From a checkpoint of a small transformer trained on Wikipedia: biases.
Each number is 500 + 40 x the weight over its row's rms, rounded and kept within 0 to 999. Layers, rows and columns count from 0. Numbers have three digits each. The size before them is the row's rms in percent of the matrix's.

# layer 6 attention output, 256x256, rms 0.166, rows 94-193, columns 64-127
089:521455490525582486424520494550509529496581437529497505468499545505569469525520550567516543505488538528472544418540469483497472506499504506482472508513521450514526446495512449466521498458460524
097:520466448513505482455577480461532527504518437481496490501533555454526547484515524520433458542451426464554534509529469487438536507535516510492495532561435497514513525537540444571477433533493518
098:506482449430497536533437537450431510509394549463500437530528500524525453379570492486434577507421465476549483541431475488501488457499538517472510519473507516543490553579493459455558454442562560
108:450481414494549488520561427435514618541515539520503479505523478510465413466497504458438453584541492465484573427543556533558500500524470486476518506549602527461482511570520515492514539515508543
089:536435466513461550541490418512478526525531454612463562521499535506571485515522535439417438562525492584416428488473519474513514524480519529510577565580423535511539439505459486551517508464525467
093:498532494457555469557448543443401530527456535578496510480559400560457396482496519603465500519493466458470527471466519521508546537569479526469505515501498463489514508523549499470435546498516505
101:479522494521475474495536439567536487431516454496496493429462482440584540526495416496513568475496534465484525511527472452515479514525553510471529505404462506502514535498500468553452456518535519
108:536613561541527418508450525488469532516465535472532511555497468492494454542613551451445451464429541492457500489465509481494508516517503567501474480505469543531561524497487469477488431506538446
107:491405529540475527533479536492464448482504498497493473529485531536472485575479523463478492450489503483518467554472552491560535536571512548528456505488450503474492445495509464495476505467506572
092:420516468472495554538423452487476493402586501448443560488489500473535530501431481423514542460494530530421426545469470477468508608512496464544496567490556482507493521506504501542551484487478588
094:558591492521518562491523576553498503527480416486474486502611426454466486425478471523459454458494492520467502503473531526506595470405488486508534514485423502535569566565498517548478516571519423
090:451527452482505486446486478538504534493533525473533497519549455529544423513489487528439530491531518490516478499524531492535494588569513499517500491426453485481455513486507469528478514536502538
094:460496548518473560503599500459500512520511454497542557496442562476530576518455577543469433511605501458548512521537531542507561536562493535519457501487508533456422471476500491492523479506450456
107:576509548446579396433532560539499459481595455502514534477472572499560499528613501565556478412351555477450540489531531459489478493549479489524529534502485556479506556496524558523504532477467528
098:510496545529524528476551482454567450468527491497536513532446482508549459569529445406487487506388468559454532550487510539469446532473458510455581518525571447481463399538461437516509488569412497
099:535451459524463518580546438520533514544459531513467476529524518532536445471464446474528488550500461474561494452499463444471452434536450466468557499437443467503524448526563508540509475462535504
100:498504493465420529483512507551548452498513493478488535509602502539555510499469469510545483463486503526469467464486516480539489514484469489512566486490501444483495477409466501516547544564495463
106:457578450484489530494459473542537456502533514448558520445509494486572488397427534462419463445569463525510540593522532462472470540523478522484473552491526548507462461434562535572530528458484513
099:483513498511510465431394555479448558477512573501436468553504454531467506512499522429482484489438417530540525496483590466480462527510438470490537417516506514415467523499550482485570606497514490
104:497461479445586542534454582469464502541510516514465477523490564557488449558479511566482397475435536501531500478552480574503521538510491445490468512523513513526381516424458481504543491513513502
095:453602445535449483518489578462499560524446467477529447527433537494545625538526506513578436488496485426547526482491450484503501439509500517447485495523532481577499490527536502498477534559539556
100:478505477472462509454533510544503424528489478501549542538529506553525509541561538485505479488476475553567507529535504428511489543541514515542511495530542513479516491549530470485506425492558518
092:521498448497529492548495434492553421465500507526465489543508349500461486529461475463562520477460538477506522476545496555563551486511481488469461482552496513553469458492487471494486465556479512
101:575500607517515497460484473565501504472460458471516457612560514566650381419529456405472418559508485476492539480548465468512474463500497540499457551463481524530460469539534509505492459507468519
097:530537475480481412522519494509489529502544529536519467536375438447517514427488459460503439550464515512446463505530458525437465477506490452513448503530493484526490492447443493489556542486434438
092:516469483515541553476631513526505438515576536519463580540501434548523560570547512539475408578496553541503448520490537444533519500542487510522527503447446467468568458522497512489442470510513462
100:592512565482518471513511511480479651471518503525526561545599507525554541476548494512496441496506480494514505514541493490472467523492497453513508517470455512442486489502518436453465576514480489
097:535516541461460464505522524452435533548603496520456475505494474472484552470542490480541450482538523539475492518495536535484497500482500542531490476532496510476500493442510558503455490496423501
100:466436494542540528456520668415502455460495481484454536459483510485518498482454481480479473434420513520521502516499511575445417467533536524527478488503487550498509534517528587512434494506511521
092:509479494555542422482469468522514507520479523545521472480511432532496465436449484572536509488491487520412497531533491467495415452413508487507535467468533459490494521522478566499473414451464485
097:484457461528506482485545478517520524527563513548489513501560502529529488532522469543534502548502479537472478500476446493501494457475527533498522536492510478502552517490461430497446494574521494
101:484549533501463526492520511484546497466434461439505539486519500473520443474570590482474554487439483508476487528469501547504504524515463487510550530542557482499467484492494490462476524502545549
109:532503608525467503392514525614508563532461549475521479534513511499417516466574478570504404420531555495477471483510480539475485536472489497464558542554518502516494524547458444467529440499523487
091:468592491566503385480536521473520527503490469537476442547534403432576426506418485553542514553559460440547484441544489542466507523533490481483469517495511462528561478525509539523490462522512490
105:484460564506425452554491510431472549468462415540449504524542440491408464510415454489591530491530478457531568505497466524403564425453474502515489538500462460611532465509511546501510494457516473
097:522520501616546525543487405597560428548505552562545542462477479499513424561483459486607507545411469488435520500527529532569458525531495503508462542456547557450429546530489461536513522507478547
109:552493444446547538547461461526473526506449509484552467505506542500530482463449417485543560551444501516534486510537523462442511500511485556492487479556500477576454537484538552546524473490451494
106:517457538544509528459511556486474521445545426522443492582439558537536558508507539462506473489610548493467495421515473528451505509475519428539507544530522482504481514505522526504542486568524463
102:506382513432427491567502510487490504461492605567503456417556535522439565460525500452570486466445463473519565501526482496512503437478462542482484537564486545473541513525502538425413534548546490
097:502566439457519514480526515475448468541502485439437511440580394425474495517459513442535482459483450500516517529479522492509527489490435499568492512474520508496519537557477491489572496479550509
103:539471417500510485478430415570549485546554559507490522431467567460492520504509546566506569417580529521536531494472449555551448525504461487547489533493548500431476509505460436485490553450482524
099:548498487530566537475498499458561424512502510539520527474487570479548442540491553579418450545416427500487514488531467521479511455477490471505514511502536452483450510576522451543494522500454517
100:472443455510472474556507497507438496516498520556473491517505478411408458532485515479391493533541502492559473510464545446484498419528399477510558569514484492520508584492503586491496535439504537
096:543531546583556433405475538491493483521501427504432481466575550487524421450498503467524498446472476529523499539515487459432448519476480418419497517549454490481487492525519550377523476536529446
101:564440451531490532517510491484462557569469560614568502531581522549441414446567437537488457577476515571499489573512500564524515499429481478501464498527499513499534507440518511471506438512475513
101:426522502472486533501559486508508451581498502517474462445549511482501528508414487509504486541552542526522542459517550502492534443427516514571467443540525500561568515511483559468519379473537447
102:448524523432469519507475494529438503475542553474447481509506439491508529572393614465524547420561461487535571535550508486484447483487569486528507437485460502535496455528501484548471418454519435
094:507522568517444519508514456533456499469633535532533501479430397523410488537486408580525616442448512503536475526429550532537553486522498485540485512452473534544479470460515503559482522505454563
096:460534530471482444513562566482516652601450451414384545490562524487480480522446466525480477570548469487526451566548525508409500559457501543546524512521509486460517518486494546499518535475454456
094:495477584480462504401541453529499419428517524495524528480539425433445507501537522581483486570441514460488549470432495478488501534542592508524456538498472488532514471490508482492445449497470517
095:452533472536499469476526459450465573515482566454426407472515503479465522484570410484483610486510559435507561469510548487577525486546483582470475553525539470549553481519533550511514483503501512
098:485542504498476528430493522488452475510506518470540420465449509499534529512393449473532482473533520508502462475471430512464486513499517473542556509536520515454432474497495595471530561524502485
098:519516465502524451543443447527490550499589539568506547566519528520497477528476547476430490510424479521484427486526414507487499546452497504567525486537536526478465516481500476475492562505464477
094:519539457499559566519469610493446439527460525416474515475531505494563489537502563540530481549472491507462521489446570541514560519486550555492502456496549476512554445547494531538458466549552463
103:411576431562555508500480536451416523542481551484472448473480431496595489557487517460546483547395495471511441499549499550511503521521469469529484512507549452520465476447508481493502505473465555
107:557547428534499447557505497578460471520473497517494515494481425433568545548562534510467466458555494448527533517467513473566536527535566548494438499439493502457529446482498504528473504481570520
104:522474538529487504508456507496514473534531491579480492493494447489366546516452541521538481424482456516461521486490553495424463505511499457491501580527542540500506526500578597545511528601501544
093:475460490436403539524546512483481466504552465498546533478538505470476483452457460427472461480505524500526484500462488487551547472517563520549487436509473459567476501453533570538477560443528507
098:470450468501467489509474566433488497366507486549501511479506525488464463535521586470473537473530486491527495521477476560515402466484554424577491528529534434433513499498494467468489505543536522
105:488450519504464512470505403458573386441523517534527451519461554483507539468485573424585535519481570545431513473505557525538536515535473501561481447543534503507490526455462483466516403507477449
100:589545525496561564571515452495576545527370522503557537505552544470476503573589475551518530486414526471495537526507542505562555429504507526530534528510460503571523474477532522549501429483498509
111:538489521517568490540521576481484515508430538484373414549553603561450515500557531569568548551481434546497455502527488470500524472530491535523547491506478478486542551505529476565452449445505545
100:448456515533539488411503558515542535479460465455423388487455474458407442566566485515485559464446538489466394499494489505498531523552527467496509490528542512510463560420493460526534481489549430
097:503454494481446474548547459525515480536481481530502544490543554550531398486497513521437510516545466396514510549507515494478501563540476484552488475454499490471557536517516531488469570490542427
100:600442442479540485570440573445475465508453508477503508439466579454527480424604511459469509465419507480559541587462462435491554490494596566516545482444446496500526503514435447528438438483499487
101:473513421457503516555526493502497538492478503512575445540463505443534505406626405494523512555425484466523514435478450439501497515502428505515549430599566463490518491503543415517482500509509441
094:469413443534589584484569523458489517471538434538534516502525506470512419503442436534497575501414490515487497569500535479476542515529513517517564501491524543499539524524506517553459483502518460
102:550434518475490543430629583542450439514516567458496461525487525491457518516536470441520407492426492512502456475516488500507493477523469499487530542549435511518535528513551489568541538520437540
109:476532569537449492444531578494473472469481519495425514502541465525518445554419571526525549489518490467459528468483458468454514551488451515548498495505459464488486590472489527449488479464459481
099:540482589567446536505385538475447486396416417504491537499534404489454392502495615502579572466517500513481496461489517497525467500515389518483459532462549441474476525511545514528593520443500533
103:503573548549505505521490492470503481527527406506504517559517391468610395519505481437446470551510501525564505522509535472501552509522515548517530541478432491544523505522497492483476517463494532
104:542536507454430569517469450481488465463488559481438455576450455490443624516534526534574473499555552489478561486524493560493479496474540527434455476553475500517477480498465495478480464538500444
104:510506528521480470597446432521442530576477502511528506491478530448537425483502396511498535486475524521466496441477494498549514471497487506539559521545475499561474516493502487517504490470525496
103:529541489482490499481510521579506502504469534496557557543426485428582525543490570421437440530506514503457487500569499457496512539477413493518505435501462452517495501476435545515566507449489448
109:449525538488504453524399539485479486459411485440473544442497476475517509465463592525490559463540546490510550396539493515468473573525530556541470479521491556557478512476538539461473504469527441
097:426520533472529430482517548510524430574557561451421495521500472490516478520492551487522485557474532432473517475564421478476480435523450509488554547511487548517500509533474510544491599527473496
105:453576511527493487481453590479487497549453507436501499560463514524535434510492478484517469549478516531439478572473477505541519517485512537463482523456533559456445514500485388496461492565445616
096:566521498550468536446527439572499468507576499554531516496518464571502541484434569497514436409597514525467482526458494494537474514525499512473464542505532569457540500494500504465595477513507557
098:527511529461551490521429463554511448507584493465504456477511555523612467476514492457507470479537496426536438491472479556504517466565515453502429508508514522487492440497490496498534504512513533
101:442612526493491506479435529505495512485441476454492487551446527467532502427522576524493546541521437491511526555411536502498562455475532519544495475544523550527509478462470472534465474526539548
098:505522529494480502465457459582533444474443538456517478485532536469508526432561453453563496508436547497478478469504487503525486470479560546545471499514546447532477521513494490489517445506486484
098:536508515540492521533510506506466477531472412496505523542487524457482545523396458474504481420419514535499526474510473471513507522444467515478565506446482535464487553530483456552506517499482554
097:400496514528457545432507539514463471546571463509546472458480473521488440445463452487470476438534554528450463485581541555506475544552456516537508474472547502496535516474532572486504529502502464
092:470607536486517505487505513448530504530505467488544504537504430511533506501459483469477481441513580505449528477472506468513558549555484473474483583498535470477518455477529529446506504544504558
108:563544415518575472539570391586453544498450516449468593508525523460553617589471487490538510498518474515474548502436505479516498530525564487445552568450497501497586574452530528531493451509565522
097:503508471467518495557410480554478472543486503525545515511576566524500524479450501526507497497535573571467504439522505535436435500514478521487494470499404480518485499507517482488491447484442387
105:469544511538476504525515476453492588512503441522583451569410527447512537498514448498430489568472541509516480448476510489454480484485524471502508504544448550492515529497531521482486460457495507
099:502602520510497451515518479516482475438515619431495499424468521507459565393572484444514540440540499493580494418513519454485524511555433531476567453440466442489514505423545538473508466530483527
097:459485542456370536480485509454516447486516498473399505563520475589500513560432480479447501492643451445476565533526499534468460452481493571459522480467534504472444503513497465529464475501447569
095:464498565553417510472424506434483544461572492495502433581457556583543475490480560438551481468441507474507503523565461492516534448496554481538504494537476497617455539485507547500506485470488481
112:512507501521452467559559490507532366553488563486513499435474464431466487506531524443516435488442479507535525520560509436435427495504487488524511509486395548498516584497566520489476417446484526
093:531567478563460441503527432527499602507491552461409449586499466497574554499555520444476530525511416449533468520460521495520479522468520482528477488500498496506448511507519494503477487425548519
109:491528496548484391450512543511542484488545506511553415512506541500631528488551408517525502522503487499524474542518561522475521485506405499530428499471483505515496501503477551454525529509485520
097:549569558538484445498462494466566569461435429462547458509423520449508532486484564515505473476529496476482473512538477533458521432504548495476518506526491527471578578511528523476437472521478474
105:538412474587483555509520505474525515525538511630509496408512514515398473510576462546537479511554461459523487540515496513510581456476514498507455510524444450568494519436475501508437457533523491
101:521554463445525518539550439501611402507554487461419551442508515452541501549531471451515579461498511464519459467466509424483483407525457471498514524469464445486548532536467452506548531452514460
103:444494567506543513499493514503563495478489522520479544512493490594519541502514479386543454460513497493491485445534445496482457494552508520527484505475479529536465452514514484487564479538530460
105:470440531519500535483523509525570503509478441534481477533492533493533498560532514518498537498459561528523495501473532472490490544466569549536433521513500565533478539448433518479487435509535444
092:447435531527484508526462516511552507476452516532568403536382591522508480473463521489550534563415529535482536466515518506464497483521552523475544468480446525484479530544507528426456512453506488
099:456471505482473477516503439408564471478519487504468537490520461478486498527494463425566557527464476506511550525524529526529527481530454480516471456465468435500529506505555502506494487462537506